Weights of a small GPT-style language model, trained from scratch on English Wikipedia.
Size: 4 heads of 64 (2 for keys and values), 15M parameters.
Architecture: RMSNorm before each block, biases on query, key and value.
Training: a variant of Adam for these matrices, 442M tokens, 3375 steps.
Each number is 128 + 24 x the weight over its row's rms, rounded and kept within 0 to 255. Layers, rows and columns count from 0. Numbers have three digits each. The size before them is the row's rms in percent of the matrix's.

# layer 8 MLP down, 192x768, rms 0.0866, rows 0-144, columns 288-383
098:141159146145142148145139150136111109151140114106096169138087121152102165144190113089117171163133153119174102119127160088127140144133127113172147083134132087092094124140137094116145104104112096161115137140167123153125127105154123117131128123140047140113135123116177113138127135160112089120
097:155143124109164106141135129146111146140105107141120132143152124085107115167163092129116127197136150120140088183132079136138107105118125144141163126167119165123147152179124140182114162117185128134116123153125135124157095128108104148126165158147135105116157125084120149117134112152132109129
101:119071117149138110134140151109111113113157111125138131111141130105096125095130116102128148128094106172131101120102088106107093154142070132144148113142146160128146101130103159113138135185111114158104125077147130091132163104133124123146137192175139136161147106149117155117120192178130133110
100:132148136136116159103155142085145110124109117130071160117106153154155140116134099099097135114130116100148104123142125112107163152118097122124111112121127125139162100156095112100128104123125113144125121147128075143127114142141087133102115098104110146123121123121166089136144121153143113134
101:165128142130149149091145108135126095075093140128169143147147151132156057139150135127144165139101137107108156082100132186143101172189111136138088125159153117138133160152139080113128128088154166111146151138069123142142148075112148156138120093155133118153141132128088110130154167174073144109
096:132122084081112140139166124113121167162177162110120118094166169105147135142100131132149117136181094186108159125118096135117110120130120151120120124129160120124118109095148107120104106145141080133154123149182124158131094132119132119140114129138127119154129131138128141155154127109109104142
096:121114117116119173145150166161137098090116098138189141172159177094086145136141110147126110157152118146140135140206136121078112143090098161113154153115122129168122116158099131081062135106136102145152117081135126118145167094103113163092119167154134077157121158083113124113123161088152133126
098:108156156143177139109124144116152094134150115140150147122129079126145089077127151139115122122130163168129120074156105138156112169144121119133140080103095123127157162121127147126114150155129122154119144121140142110114118136159118115124148111117109086149120162114123135162131150137157130168
094:101082132112136111114096090154076118103138111090155122113101111100071139116140145116155145141102111152087134146112112118125097084132121101152149081150153142118146123130118096140175162121143155141140136138106126132131143122109141130099163132128148120102137114159166142107176184155155153138
093:121111134108131148136101153106106102130138090124133155179113127156143135075190116124131100169095123118129174154143088098124140136161138110152162124133060193124109131126146111139112111128132155131136142121143138091079114132111171114110126115095100107146147109113124157155098178111138136098
097:129116114150133220122097128121142135120185065176102103123122122142130153177114111130139106123137129135158078156151145140114123130107167128138122125161160119080116162143083184133120113137166182140108116090153099153088092111152126165115179148124187125124108126137119104128117098107097138104
105:163151170139161124113101133101050116149118166152119102124097125168142089142090137107129114134117102139113123112110095115129124107116155096124107131099120140155125122110120123165127076147124115105123116109138104166119096112173121085115134146125121117130104106100137109102173144176102113113
098:128086095084139106127101096163147131105101103114152117132126136169131106095133143099110133151108121106122103086167119157100113156092130116104155141131160142109101099102127150130138166130141127124131098149157128127130167116105129127102149163151137107155165181143132084085143091101153122109
100:160144142147141134107090120105146127131109149108124109101154122130127128130149107120144115164158133089147103099146091097174137117101109102127152129118120169118108127047094121146087121120135131143106116139102173137110121111110131092144147117152135121115123094130162094146073137111132093126
099:123117110119130152080155099164162118139117147076098107127158164151096087133133136069153127106117130143150164076115161153142138111126170161102131114105085165129123109107092116142115139133104122119154108102159138130114096154102162119161103102139124136137150121145108136169127132119128086162
097:109129132129122127125130126071153133191125134120124122086123112127146151126109113124138140146106131114107068085116092152156152117134132117105130086088166153126162140123136119104105121119105136067067156125166116148159105162135107113066139108088111132152103090134124108099184120059117160156
102:116107118143136117133120135123071124113116135094108161142109125103125126126117105135109142111134092190115107128139140093096160154186150122117153121095110107132133091112101096118112136109101108133129128127102106122130114085143156154095125129120129096164120122172118126146146141152109140155
105:125170147145166158139093100134095141118124146099112113119134132106145130134145114158114152093130138146135091084113127109135115119112117112096154186125108124166117158171128162148153175119134146094078129140137130143098135073151110123125151122122099131123149114156127136130114136119098117098
099:082142099121127113139147143059092120144140128155094121128138135143133106156116137134116125130130130144139149137190094146149126129084106141151164165119127129115098147141130102130111113095170135129120119148166116151122109118149137114154136122124144100154117167138132122127170155165160190115
099:128111122186116140086120090161107086127129157102155174116152146116091120156132144156109097180118120141118163144119103141126097114103125116138121139132153139125134175115086136124173130145154108144129141111135122115145135141129084102138125103094168159139112167087148142154144131141114129115
099:077122151132123138121135162099131109139124117110142129125107166142116158115109136132167174161072112129119129125150123111168123100152153137115143105139120144148122187102168124124117157146110110155163107152152109141168116148165123167128134123122128153105147107120105129126093126077131149109
102:150131107124143092131134116116148143117091124115125134161119126098106153140086122134114138157171143100116103120174199140110161120165111143139121127155131106137154140101134132128156133128163164153126141147154155149106161145137090133138144128132096124142149132158069104151121133119138132175
101:173131101144159132137142146139119103147112113132132103119113126105152164146119139151152103129121097104152138081074132112138154158174082144160078148176079124160137105123159128158140120166117087111142059108135104086123110165136124136100130115128109088087154140143077137177132145169091145166
103:116135110165138140122102127094175165132141109048094107151091133125120141106105137066154154136113147125127143118113164130140140115149146187114152156110138142124163115174158139156156133100134134108097149118143117107098095114110106106127083106132143097116120131188113124099084124095122115115
103:137163123145094145144139107134145110157087134090122117150133092120100129056140111091127096139110144080117108105144135092184151127164100136162135084110121091122124135130149109129102133121092168126143144175147135113093141131143105110115103106117121137108140151121108108133164120176171099137
095:122084130130200098108179122148137116128121158088110145082093146113088094134157110150133130121109123120117117081126098120132132088128089122162171125133081147086154083127160138126131143113165092119129125135149105159100131101155121104151156105106111148134122107151128066132154112122133150123
093:129168136140116124163116139112123133133113119116160107138158136182117090117094146063145147153129142142115135114118137128130136082119113129169184178089130144143130113120104162128165120091142136099133123147139143106139148140163071144113100102081116164149132126105149155142126077149142133093
097:104113115144155153110132104130144122111134118130098129096139137082104123131135186130129132107106157189148122139135132146151128133107122097091091101131152138128125115134115075137098152125151130128128122175141093088149142113157125170163106109114159122091077150147102123117129127097141153128
096:126123105101156110116104152103151110144175094177141158103151128143134138108105114144111070114167139114138149096092173134139106116126138145116111160076142121132104127098119126126145102140131086128149162133086163143144131146105131126112122135103151137106105157132158153204094125136168131127
096:104112108143122150147144122124088154152165081108155127169126123075137106084146171150117160128130110139133126141115131150078147124132140132128099086113120126136121124115124149128106101124107071160123138133097109108130100132132136149101111136121150126114115137149110088126109142156143110126
093:084108116148138141115116121100118107155137118141138144108158121110087143147109150083111114154137146160102158136126130138119139139110117084115146155150114094144113114139106147149129129157109137153136163130126133095117141144142127121170144108122115102088132090081133128103129175106126097090
102:126123079147141118144114144092116122134123184152082146115120102098104128151136140121092161154102126119152121112098083150150140157120087161135135099149084123150135114083123151117148098126082141170120099144139120106100097163155161121108135173115113126124159105125103134122156098137137138150
099:142088095097113127155100121083122139074118116118108165114125148119090164116130115122113124092132118098106113137143121136135088131120116115158136125095144126137157129162172109105147174121134136101121128178129104082136120157141157103134149111120137130114117111117112086093125149150124144076
098:153135119125147143131110178161140160133147176119196104153144175104160099124151153151160158111128093105110152169137110129120113105107102109149133156169108130128138133121157113102168133104163091119125140121161142098156114119145122160113100122163085108162160142091104089144120150087122127118
093:106137135127125100105130115137143078131161134066134105156172127129107115143161109143131136110109121086156122063150153103181099109113138090121151064139117127122111175121130129108140122168142103123128138113159128092138085102114162153125135101150128111133137096146115171132099108126126097117
100:147140118092138115088107148093116134155149122113080142112131148085168138120146152118136106089116128153145149136106124149114151163129156121114157076085092131179096140079105132091132145129138123120163122119095078150104134171072163102123108095123119117105132120115113125132129088141105124080
104:145110114126130098124100115098167110166101185131153118115149133120150125144111116087118132145114153118119100108152135124122124145126140103131181119124111093089153139117106116145123130154078065127134137154113133149138146149106171124154142133164130087163168110119082098106128131133137104151
104:147115148116097166162167128143154126137099153110112104142139130139111152124135112148134138121127162100134161170159130087129107107134123127106129102137110154125151106139157137130148111156123087080117133140122120181135089120121156128132106117129115151153167139108124141098108098144160127160
092:093127127106097104132115132122138101127145122122133072160159124120139077166139085116091142130113088124115131120109149112121162132156155155090108152123105110151115129111090116141150137104130144118136136131164129099132128117089110176136134130136143109120094100145157069149120125144117092129
101:132102138123102119130142154121120081161160100151128100157147126076117148115105159118096144118075115154120114096178109121145153131139145128146126096125125122156128150161166154141120141104134165101172146115172090106147130112129081105122091142131107154151112117152136110129135136129130131104
097:118140155151115139121135119138115155121138116112135118133111191169154118125133176111128173139135146067128127140135137081139156138143181126098146161116142147120138069120138166107125154119114122124106159155113141119102074151119122079119179155140117160146138111070141140137139124112128099109
094:218121112119179155132107141167135117154122126108109151126107122102149119122105091126086134096143170133099089113139163125069123118173135126139117122097043090154118126090121154076121101120122113165144154139154100154112150157127156108135115176151123128150105134155107125134114116129144126108
101:142106120080091123118112112061129108123158138101120130121153126117112110136089133108119167154116116122104138125099113131175099141097122130132101133100165118162145139094128153148105063151097163126141130133125128132116141123118099135143142125146093127131106155161147095164130098091110123124
091:121093138134088145093139113105098142127121157112154129132152113151128131113117115138186138127161149106128116170116130136073130137117168161154132136123153108113203125141125127149138100111157093151153135160141154094117142158120163114095106122109089159124118136110090097073121095127143129139
097:162130129132127091130086117171104123155118151163134093127107116143162096132108113121115122129125102095142137141171160114118124082114090112173103155096143128128156171143159154134108108116160173159108119121116132176146146114144130126135109125106148112161128141126107158127133147136128116133
097:119142116141132106157134146152122113142154136120156173146107138115100127134116115166060125137081107126064127132116143133126112134124104164083125180146184131122116140154148136134102119112132087145133158180102144141130138116144113128129110129136141096080156129149129126110107118110121121150
096:112111145131142101206121152148122139156123099102110146117125136112129125131148106139146122119146113106104162092128127119144096115129062084135138132126122148078099135102138081137156079129125098142123150097093134142158145128126141129121114118164130147128158165118132120112135097130107113160
096:123074129124127128172114107057159124146166130116109096158112150107194123118173144154156123132166133091112110164150155102150151151108092110096136155126157143126146101157117136111167146116113120145106127126133099114125150110121139156116115112172147108150124134135149130123164136102103151158
090:126173131100144171110205161117138151086108127121147121106119106134122153146140158108089187132088068148097123144092142147123165083096128153158124148115190108109160146077114139140098137132171120165126092162186105122100137132086119121130074178095139155140109063094126206083110121134123138095
093:029141144102124113152145146121142116087140125104116098135144128108161110134120161137163160122107172136128127074138162171163094182154082171101165096124131131118103109087186167103119123115138130109085135109102175179113097109142147097096128121085121108134120144148135094140092122146139108106
095:129149133090166117149119120138155166134167170131127149108124147155141147119152135080138119108164120115098122151120161136130144104115189134101132180138151125107105114106101126119164095149108099131108136164175091149157126119150091154141146089157135128113105108100152183187138150136137121123
110:145124157151114142106135138162104119128138118141111160142135136189156150132147091093156128103117160134145100126155050111104167085151129129148130137097098140163149066128137176094121139121140123114102121128135103125142110136123143139107101125143136137127142082133142156102112064093148165129
095:121098099122125150123158146153128112118159117095100121087165146113120133113146142122108110138071121135147150154161155075123136131151144106139131165113100141072112132102104122156115099117111117132149154123134138154122153107152139162109138144180154118125147116145163079094148098145097111141
091:152109139111162142105158111110130107101180086111144158135084119068162096138114152100138120129082156156108135119138125100150101157108111119089123193162162119108168126147120112159083149143078094133111154157115123101120127113156120142091175110137132083198123116138134128127086104123153105114
091:132168167117118139180110117081055146145103170158113107144153115103140153172143146100160121095083160155116110131125139124091164123109125089117152133126140143120112114144137135148114125155147168137091157135143107145118139145138172137129149115110103141121109130124139138113120148142130138127
092:146157104115115160149134124131160119133135082102117131116173133138104157129078120148149167179148123143111087132100114081161102137112167155139124169132147092133112127177115129138128152083195131139162171123124101125137116115140129139182095059127122125112090135141174148119135139057136135115
097:099143140123101120130105124129156129105161126124136125145116092138131166135093163133124103115159112117137103161132158117169151140096113163087133128144127115126069134113099124100142108104125133128148184116120110107130130126132137132100164139115150140129126120133130098136111188124113128163
096:123154186179115130083120175151163144142109110103153113157131095157100168121122087125110153154151136128147158128164071115124104131127107109140136098155097131099144114121108187121118129123094145129118147114135131099106110111081137089147110110157136099135161115113104162093141094124140136129
095:154112144114173134140158111147100164114078130123178111133116100123148087117126113090129094125169127123123110134165151136110178146136101132131113106129103125171156103085112076122163134085138142112170173116163149123084112181118142103128159128096136167122145104143092197096153105122168125125
096:112104103098130094156133179115124132126165143116134132111122177145131138073131104114131131140160113109102123098101151137114171145107118100217107140139168115149134107104127124148108147118157105108143118123119109161146090138139099155164149121163151152178117141082136122131142099142148166088
096:115119120162144134122162149137094135108145155153154167154118130092110097076146131129098131139150179091091121140149131139167125137114123147107159166132136142150101100104125088124180099119118109157142172128112122070110108122125135126109116126083159117165097133126160163077143112110095150160
098:170143138090150147149126129129131105090086165159115158116136116141109109128137146147164143116156114132118098111150115141110120149159135124117143060151116123125121089101121182060065137155082146147115156158125146140102129132127140138096148169138127139097134125108115140114109140134139110075
098:143180104117119079139164156097143152109127144157117154135181089145162130081123155125127097167105125146096140115139132131128113112135148046163104101099117144112113097118111125100117108128140179139167166133089119157180144112174136117138162093128112132160150104125135138126122143119142127150
096:140129091097131158065119134147097145098147130188093149122125089171127090118136116136154174139158127159068104158116142105165117125129128132137147135131149160088113110099115113115101105124111105142169154133157092094127141116124145104149151146153122095113162105164170107123090123139147133089
101:101173100091099118119189129083159135151099125119129154095124155158096102115108173138134133121141174135117122114131131110174130164140125125123160112165106100158106104111105120109113115117143132090166173142118141139115077127143125147099124094132142134121127116134106111146103135095092130091
100:118130147121138143153074135137138145134135146118109130125142098115130125124117080113147111141088122119174134147105161129093160148134160154070135128138117145094156142124156112119181121123143126139135137119096153108107107111118146096158106114144162140146135120110105085165122085113090128154
103:119165122108124108188109151105136129154145083137106132115176135159132113150113116111127105133141144112070078155104139152077113131148125134103172177152120100154135112114140112152096125119115141125137194155091105127133146137129177113152116149113114112121099103127145139106124168165083130155
096:126131163140129122114105103130096094092159093127129162132170095154132141134152171115120186147141149164133137079110117123114090107110155127137152111148136154145129184159130184126154154125147088147107131150101130144126126153124131119146162111115159142159134103126096117118147109080126183101
095:133120099130121164176152138117114137095132128147082142127135142137185129162121128141132145088164137140104128118149145135154130118157115158158170104090108170139152148147134101105126086111158155107143139140101066076140145131147121152139133146130097133152106167127100148108126151133158146113
096:103118125147124139110114138097158176113108128132089130124175116121144127145159115158150120129094089138114111163089172105119130156132108114135129125133152137160109162138120129146128123133095130152168108103115115171097119089164144149148122132182167115132153191198181168162108155118127180140
103:102175115122135074153103119127154139120091123143095110136124148151165061131148143096117109134111157191143134092122122127129147107167156106118137122140172116067077122134121111095102135136160143072139136181127108093122128136131124125162157097148148167121138138099145097154089132143117104126
095:125157074167111129127163154134077156192127094139128096123168118105101125144146115114110099132124088111168098117147119139175112127177122138117121129137103132087160135123175140143108138111122119149140138124120181130119123164101137151115094116157099126191136124116172099088098142151092149130
096:146132097141122104159083126148131126109125109114119121114125133142136142160142143118141148099139148097107131113139136107127121145124170109070147116137114162127089123106110116127104109126079132097118162139096151162136149100115090133122158081165135148076137154143131158148070140150097117143
097:158161117128121108129114092131101185104111121115168146114087090101125166102142119130138108162130124147125100116088125123104147143128133112110113128132136143101152145086124133143089154117149114149170127160113118138108107115101123115171127127119134163132138132181120159149158140157095125145
102:131122154144132106140162127142140128098103132135144126097185116135125105108133125140119166178108076151089118133127092168110143151141105162140131181129098097116103157089097106136143144098088172152123167141149152163111121158133108106144135146135162165105138152142120124156133131130144131140
100:152123139139092124152145141080116098126090125113131137134149126146108107109127112130100124081120106094167103117134134129137142137137083141126127122145117132141140144163158116112137152156128127104172126133116100172131183113151132119128111130061132112115133114124141136119165087117144116165
103:110179101086080080095148103169132141129077153137162122116124134120114129148129147116126143106110164128123142126179153179137130115114114101122157166127141129080081133140094092124113102120109158155079145123140128149096063127125106180115102155131114104129140125137145129136170164157131144111
097:141092122113122109124103138133145145136081105142086099122110131143108095134155181127111129084137122072144118099110152137124100133152114112073128141137110100123084128162171129127110137140127128128096135109098120133136118114137159142134102105128177154120151105099123113123118088161121139115
097:093170128144102124130145102097155144102118119130088102166102142108127166130089142128159086147127124104153165130115185130086137132131129110137169106141173156144110147127107177057128131177134116126115094110158158133149152121107149115137147116081114166137137164142182120119135127161093135095
097:170145141111141156107102098139067107165145136073120095147117119109135131144128116142104141170116134091133115133090118111140132124065139147095139133122104140128130138137092156157097110142092144083072137114141158126106141094150118139134109152116123085078108158113130126115159142147094118119
094:088125173118119114129105150131117096101109119133198136169138129106124166120122120137126094130126116136115140130149118119091108100145129143116124163178111140155165119098118167113132142147152120115106151126111183162165123107147157106124143159128111114080141145157146119119089130125152112149
099:150110111159124150114144143155143104123118102102145123148109146156079129096149119125143114110130133158144122109112071159178105159136104109122119117149094116132116111119124195149086147106141144128125165143116111116142169095149172133137111166107120100117149129097096128161096146106088097135
093:088158110130158134105131096095131133161110111119140141063134116095159156141172123159107187147165152148126125134154120096156138156113126121105111120140154161130106117101148151146115142201124098134103126142173154168102132102152119108092104142122117120146130144193112104097106108152134093114
094:144085183152143103119099161105114121140118104065125118166096130165109113119123120167145126060122143136109115116139114092076153117092158136100100110131089127127140132115094124100109080111109160110142122114152143134140134135131080132123131100139124077140099089110121084130180129140127162154
096:148110147154156130139173122118125139088146106101159120117170119135113128126110112106151104118167104136115109134098145109140154118139122088121108113111119143127127134113134140100135135133150092087086108153100096129134107124130163152167129189145156146128139090085138132094149145145129148141
097:172125135141169131111139127157151084140118122109155124127141079179135137107142108096135084151106148111196136130116075157120110128162141160112123073165113136103067129078176145116155131113118093081100133118145155120127143141147148150126150113120181147116140153116110107129150145157109105132
102:146148120141122122144174125170136098136119143118143147129133126117123119130106129100078162050197146102098130138091138153098167176130086125208138136116149148113085141104099119077181152127090118126117118162089081142137161144147085095104122115104084124128072131098127116117146115126108121124
100:136115146133137155090100116108070161145094082135131102126136159126148153138089126121110122087138096119155137134143154095152124140151138123145127113134109127114097148133097145140113137139109161135144144132129107171136116115162162125147136087121160135143106113113118130068105109093107104110
097:174140119063126095128123136103137136095102123118098113109117141150135116151146085157170146151180112117169136127126109143168094090166152085107154095152141148136165162125149143132113143089122124103090118129139166091141121081156097094136150096079131121104151117178100127167113168099132135127
100:121124141077122152151087117136161133133152162143125119100100124128132141145151133140092098131116087111102093134137147148108105163138084158138112165083169140103080111115141103177140121129113123104108133150112120114086148107141114124125137146185153108135105141145093141092147135110149181110
099:144105144159148181068085115104071119156124131146124125149142146143146120139156157188161107109140111115124188137117163125163134155140123168122139162149065161097130138126151155115104129100153147163142130105148143096080102128151127122111143126080125193095135113122142117124158119161111132121
100:126167137127187129111103127147137143118123091139134142133127087109123103120144134143125155127106155104149128090058152138135131125123096153120122093151110150152139156159138131171173105182135131105124101119086178139127084097142125123110148131125099106114152117146115145127163124101128141125
101:104133123099161160118172166124190111133124076105126150122128117137094152137121113116117059129127170150114131124155104112101123123104147089130144097138098152165127113108125141121115152105140124069163166124159140156122141129127144135096122107163109095146146121108184100128141129123158086131
094:129119152109134084118112104122127128130126172148118100158080115147124133083132124159094168138128132118173110097156126129145158171135090104059138102129117098138154158138136118135185134118101103152138117139150095131098143125106152120122135143071104064166103085150102144097101097137115154093
100:106133141118113145144171112148148124130099121118134145106093123109162115122143082136140100132146179139144144095108128110180111121124095102146116121140129109138116173144132131136143138154144136101134160069131039114137087081166139130131127094130155146137116115142148095146168150140147111129
103:115096086162124147150099129134155143084142120144172156125156109124140135111131116164115165136164123140127143122133146115119165137149139123098091135129117141131109127115132174093122120120130117149067140125106151089144160141131134099113144127152158128110087075162121091134120110155134111080
101:161121142099123142121109125136126158113160155124106095134124139136156087129143105117174168164138097186136098119141101127138129139101132156132150155152156145077150154102164102129140113088122146100106121117136126088077106112176111107112131161135146171130119127174133120132129144119134146124
098:130112147159109111125123122125096137117132122113173108112110136127141132151104111109108141142119146104111123137166103114104140079156145147159149090134117110156147127090113129117196159128146146115120099143149101110139135124090145156141127071080113135149098142163098132131157070134098067110
099:076160082132115121118118145116128144137141126139135178116113173117111132085168125156160111144099130137105129116085119134117118106137099104143155121160094105110072149166102112112105088100132112133125159125116143123099137085157129109164098140117115182088143123120172109135132145125107126172
099:167174099147100124094137142112116090112098140120144119129130139123115116182148140145115110143163140125108151142131132103141148123106129133140078101189109110133126140123157118129096125107118127146116093170087146138084147105128094133122123135084133138158140071154116128138094131153174134126
097:095132144141122100138100096110143167157117101118126112162112152106135175140154163123163139116114119123121139096152132112123124135118145076115098122087135158148114162096158125061097152115171101077107147150152141114146139127118115126122142111110150160125126122110085167100112107089135121126
100:124137134160141154113133146103102117141109125147067149128071124113156168144130114081141096148121152142085125077191128067122159083127150115142113074121131134183154082124131110145089111124140134121126084136148120091188122165126112107124118083164104136096123130125147115141128132152106111152
104:112121124117140119153161144109132146156147138119083117114191110093162170115107147121121124102155111120111100112126135116162118147112088171168088091149161101153125131126086138115120119111137104141075139108177110151117120131125097124123155104124110126107143149159124140152147190106134120121
097:158125153065108147149122115150141119144123108134160087097135115129100152130143093166103119107112166137101113164126138123102097147146154143154096172103119101104117130106139123145150091087113102114119114148141150128095100146167118121106128109143123090110130131115166137111111119119128110124
103:175124117130091152121103164113132114134148144166111143104116159151087150135094134127141114145113085110098114152084136053145121104094159132150098141126114097119149151122142110142117145089128124139133110165135164174126133130109066128112145107099116133103112099138138083098153121122182126122
093:129179129147169122119152133170190139119135128134130116154148125147126119137115102110122179109137115127113125101119138136127165153160100125140119133163123144086132093155152147107088150138172131140128143118117101120110116096080139184121124096164149081096147119144140140114116126081133115116
113:129163146148150129115158157127106166091156115141150106149141062113135156107137095133166146117101139130112131147155113149114132096130132146116106103136136150156165139141156135151126078134172133116149108120136140139152141141126112126135105138150073137118088119150116160132134140097081167113
096:104172152136109099102147132139137123185130066089175112132110090124128094131132131104127105141079149132133124115111158161138144190128186132144100093102102146109123118136150133134155142131125173152136130098073154119124161112134101112114173158133148117114089120135135105134157102151125143125
098:182131119137147142094187147129138152108109133146157136119133147133124142137079199117136133114142135125141124089139154152167115147150139098111156143094108109171135170150119102130140160136172096137101106129180115098128151126109127155109168158106121147167104120184114137121127120131144144181
101:112113146103145105134129097091143149142133122162141119100159108124161141094134143202152132139165143140096136147123118117174179124095093108166153134135137124123108130118117140148111089157121132127132133121150155111133152133137142128137103137107158122101126123125153111183156094131152112096
103:109146110144135118103111130122106118130117151108125120101141156099103181142120139113141113113149135167148100127143130112102149144134099130129107117109119106125121116160116117124126141178115129129124137166112093154095163171130124146095128088121128124165150132123127154135146112131144141113
220:125112097125108149144119128115122104134162146150123140120121091108125140110101172137139124138113113127103114099088158116112148163158141142117109102119142128138137119099126138135112171104147157125124149085093137131118168126144131153092086139124143143130095126140103115153163146160142127128
095:136136116143121148146162132125153130099129193102110116134133143144146146095124168076095102109114117140143122092109087153155185100106172137130141135151125127152137135133115102146169149117147091118077129114134123119135099114131112122112122107104124103110135120099116101103139168101146125102
099:144156118109146104147177155127158131092138139112169114131117110125120105174141141128129136098142160124097125117101146106144128132077129122090091126139085145140144129152137156101132152123124130122138086141126115105124130125123134092157126110099150109089093097158105097105111149162116103168
096:110121157151135105107107125160108155145120087126148104131119160107131144189161133127118136144146107150132114149104105149099115152082140121100143170100158115181128125158121118103079097119101124106115155132133123091158135114141132104126094131131083114124142114094116131125174126120108139145
101:074122127134100139113162121170114150108160130146140096125149120112146158129125133135125111128109112130132150116129111135146124108104123104133139170136138172126177170148136122133170084156158127098127141176120107137071091148127143117138124168143140119149168139088138106108090140136178114096
095:126147142125156112125165149135143142127091116102133131141116093103143147143177086104172156176111149135119109140125106132148154124114071129148126094086127128111156131147156141147139149114125081145098146116115158096129156168121112119119092135083104089126122146121125160141153087102147131141
097:139147170113123158101118115124156118116110156134109127117157168116141112121152134168145149132154169108127149143112124101130140143114103122102127118152122123156141129091113170150138113111133115165115114101159114132090109111147148095148095130119081153105160127180137139145128157129115163125
099:126154133114154153154133107137114129137148120055127103127121132080195112138084106119134087156123171123117134139144127050111119113137171086164141138128096104095151105119119151146124170166157131111133121149138144154097131184118127105126162088137120113146123111140094164154119102092165102171
095:166151129119125070134102177125148089086136123134171118128155133129110094145101128122116165123098095157086144087149083116140127148112111110119144103144130118173176134154125138139158163081159125104137150124122103125118143124160097124116124147180134142123174113122130079143119162142109083119
095:129180124154126121122086148122141138154158107142144098141145171115106125120127146167139150139157164158131125079097143127092151132096147125147108102124144140119151112104113089135109131109142109153083117150112122160194151130099143129122143193135153072150121144142130137100145109153158136077
095:146163116118091143142162170163124149142126166144088088165069132108100142157115152127141112137096141120173131100130111150116123150124127150105137111099128132162124139111163128164102137093167123114138146177110143117162134118079149143095123151127119145159113128116167126178095169139106098123
093:099120110077167138131116114125164099120117101171170136133113146083114084107105180116125196124140099149113147116109126162139141171107125126152122122168123135138142104108130140115139115100084140135079094125116102125156093128180117134115113150113093120086134164139123179119103131120129112148
092:160152195177124107153091109109108109100106107160145125164139139141129117130179131138121110095141100102148163151168104104135134120169135096101155150103144126146110113099111118097153139109113093119082126121106149135127100123125114111125151117086125124165120121097116101112114125118135125135
098:146137138134118068102110121096123126108121169091140161124115131123155141109126139065085113143146114119139131117069158080138157131135157081146111128156163120094123119115094097128126171127137138098112129138143129110103139099155112168122118126126122107104106122138085102097124136129127152128
102:124096129122108124106157102099157146149157109092143072145141102138136145141150128140149148089113116096085190131147108113196142135129095122152164146099161063173147107122139134148121133150105141146151078101136154106155113152160082121107133084130136157137157123181117119117104133153089153146
098:117125098183105116097104096104129117114163119120145152129115139096146117112150134137181091106135156115121119153113127082144139118116144123139135093105103133146169127139145065100104124143115093122116142122128112136146132175175106093085121120113079120141126123119148137142126141132150134125
100:121120149149147115117132129140105150090135169117153135084114137153184157127132136138165135125143157126145106107125103129098110162154111104102106126142097114136177147164159144104159112118137124102147089116140168138118072084166101105130143074129124146136146096107081138104117133078158141159
098:163130121095127122110136129130143119149109108138127083118173142161120100126115130090104180131139107147118140124084126121116131119115082111120148124158119132143090126146170145146106142096166157117162157163091162134113163084112121105163113062180132135076112079116112138130120146130132125123
133:142066153143129120110140137127108130149120099169108143126176123111125142121145136111119110074082186120137136129155076120147090110123165104163105130111124152161096138113165125101120109157161090142144135133141121159141115166105124104122066117116107131159137124094147152094140116083121119120
096:107145118107128133148113059107156141144083109103113144107075157127150158151137104121130144124098118099155165140122138100138153113134096094066145102112176090110109153121130101182105162098089147164164097175126149201114140126107099132121139142168109155162165136170105110116078146112107139141
097:107155128157093095078083136179164087100127112093135117089157136151157113120119083096080111177143137124115151109123122130108161152153134124125081146086114135139144109138097130139148199156149079128125113118120109111082139089130149113099132120099130119080120111151127161142125101100089123143
107:099123161149125186075143163177150051097106100121169154103077145142160179145129102118039094115093140085126127104131143142132141121131124134127101115142138130168114137126172113126122119114152102080140119130116141122116112153081094129131142147112137094139105100109076121115136145088100144156
103:135129110144107121157071106137136126127143102108128102139124158151176098184171189145124121125150116121113130148120116146096134105125125113143114141154159133122127136125084149109116106117165125130122132106132147133161126116121101133174142127170140131124142100113165134145143160154123117113
096:096127151154171129140152114121136126107124166122149105114121111174123139107123126128119101109144110106157146141115093125104102197124138113116115138132142115168105152144152163103128084137112139132143109150133136116147129101099136133178119107101136133085124156115099121135097071117111124095
098:061127094140101126137162134130092117108104141151082144060157096118143118133112131087128129098128140120125130158142135117123112085125115132124090104118067130131113151105139129153171184079137113136129129115109139132087138145125139145138107085152162084132136136110117170147135120147141142141
104:133122163156131149123107096145124118121104113140115157142114123124155155127098171122136131105108134155176148129157126177104114132137094156095116121158111122128110159120129142096097156154132116118123081132106154120144096155126172112122128139131136132147133117122129145143154120080146114141
096:106151143128128165134128082130115099139125155156093138114085127126115121121117141143113154079133136109100177128117077128111105132126134124145112112108106150131199132138075146134137140170142077127148138122117101101142095172107098164123109119136105145140137164104142151140133138118152143160
100:154130112125147118098134149129149154158116129122126099160103129154118159152121126145181159138137114123120094132196130103135096110153090139101124081152121107146130115133123107128151121107123133071101098143111130110111103112155128160103113132107129124173123115115134116149128111096134154120
100:119126084093163083088131145128123140117131102163118108119136134110126154155105130153083126121129165126131141149162109106137127142135102127082105146148119104125151083173117145126126155129148158160130139142163110115119119129117160173083106148131160143160114114163146125098145153151124143138
115:147153104127123108126111074103117129122103151144146138119159162120132148161091126118070119096116093121135149158134125105136125110160151130147120166105061086121137162122141160135119118147121110144137084152150091116101207107125101134151072132076106120129126124146102134132130154153162124138
103:114107158152162182111129174133159135102125155147122177111187141178126129188131165126158139083164125138113131136108146167154148147116130128111095085094156131136117107119128104122138154139122119101111108092135098143160104110160086158134128062136123125168107155163140148160157120100137171118
099:138156103118127180135106125117086120092121143121168150089145115109103126168153140129127137128127108114111094125127148161133152113092117127127165160119124135092096167137133138091121131111160177101089087116137114141091104106124104087113131113160142155105144159142156159137115111141124146147
098:151074110120165144094131080075139121143101071088122134123131193113146104115102186092165169140111162157144126117114123161132126167145125155144133121134133115069094110129133102183108130147134149186108117134144123128115121117108150147116166123094099106112167124108161147166130088161141123114
099:144109178082125150129105117137146129111091142093122157099161110177112084112093131096138154110124148126070139152115129080118162161126105179133141147115113123137135104120075146128110137109134129186129137151134095121097094128117099114140113125117133093126179146075092093165123130118124145147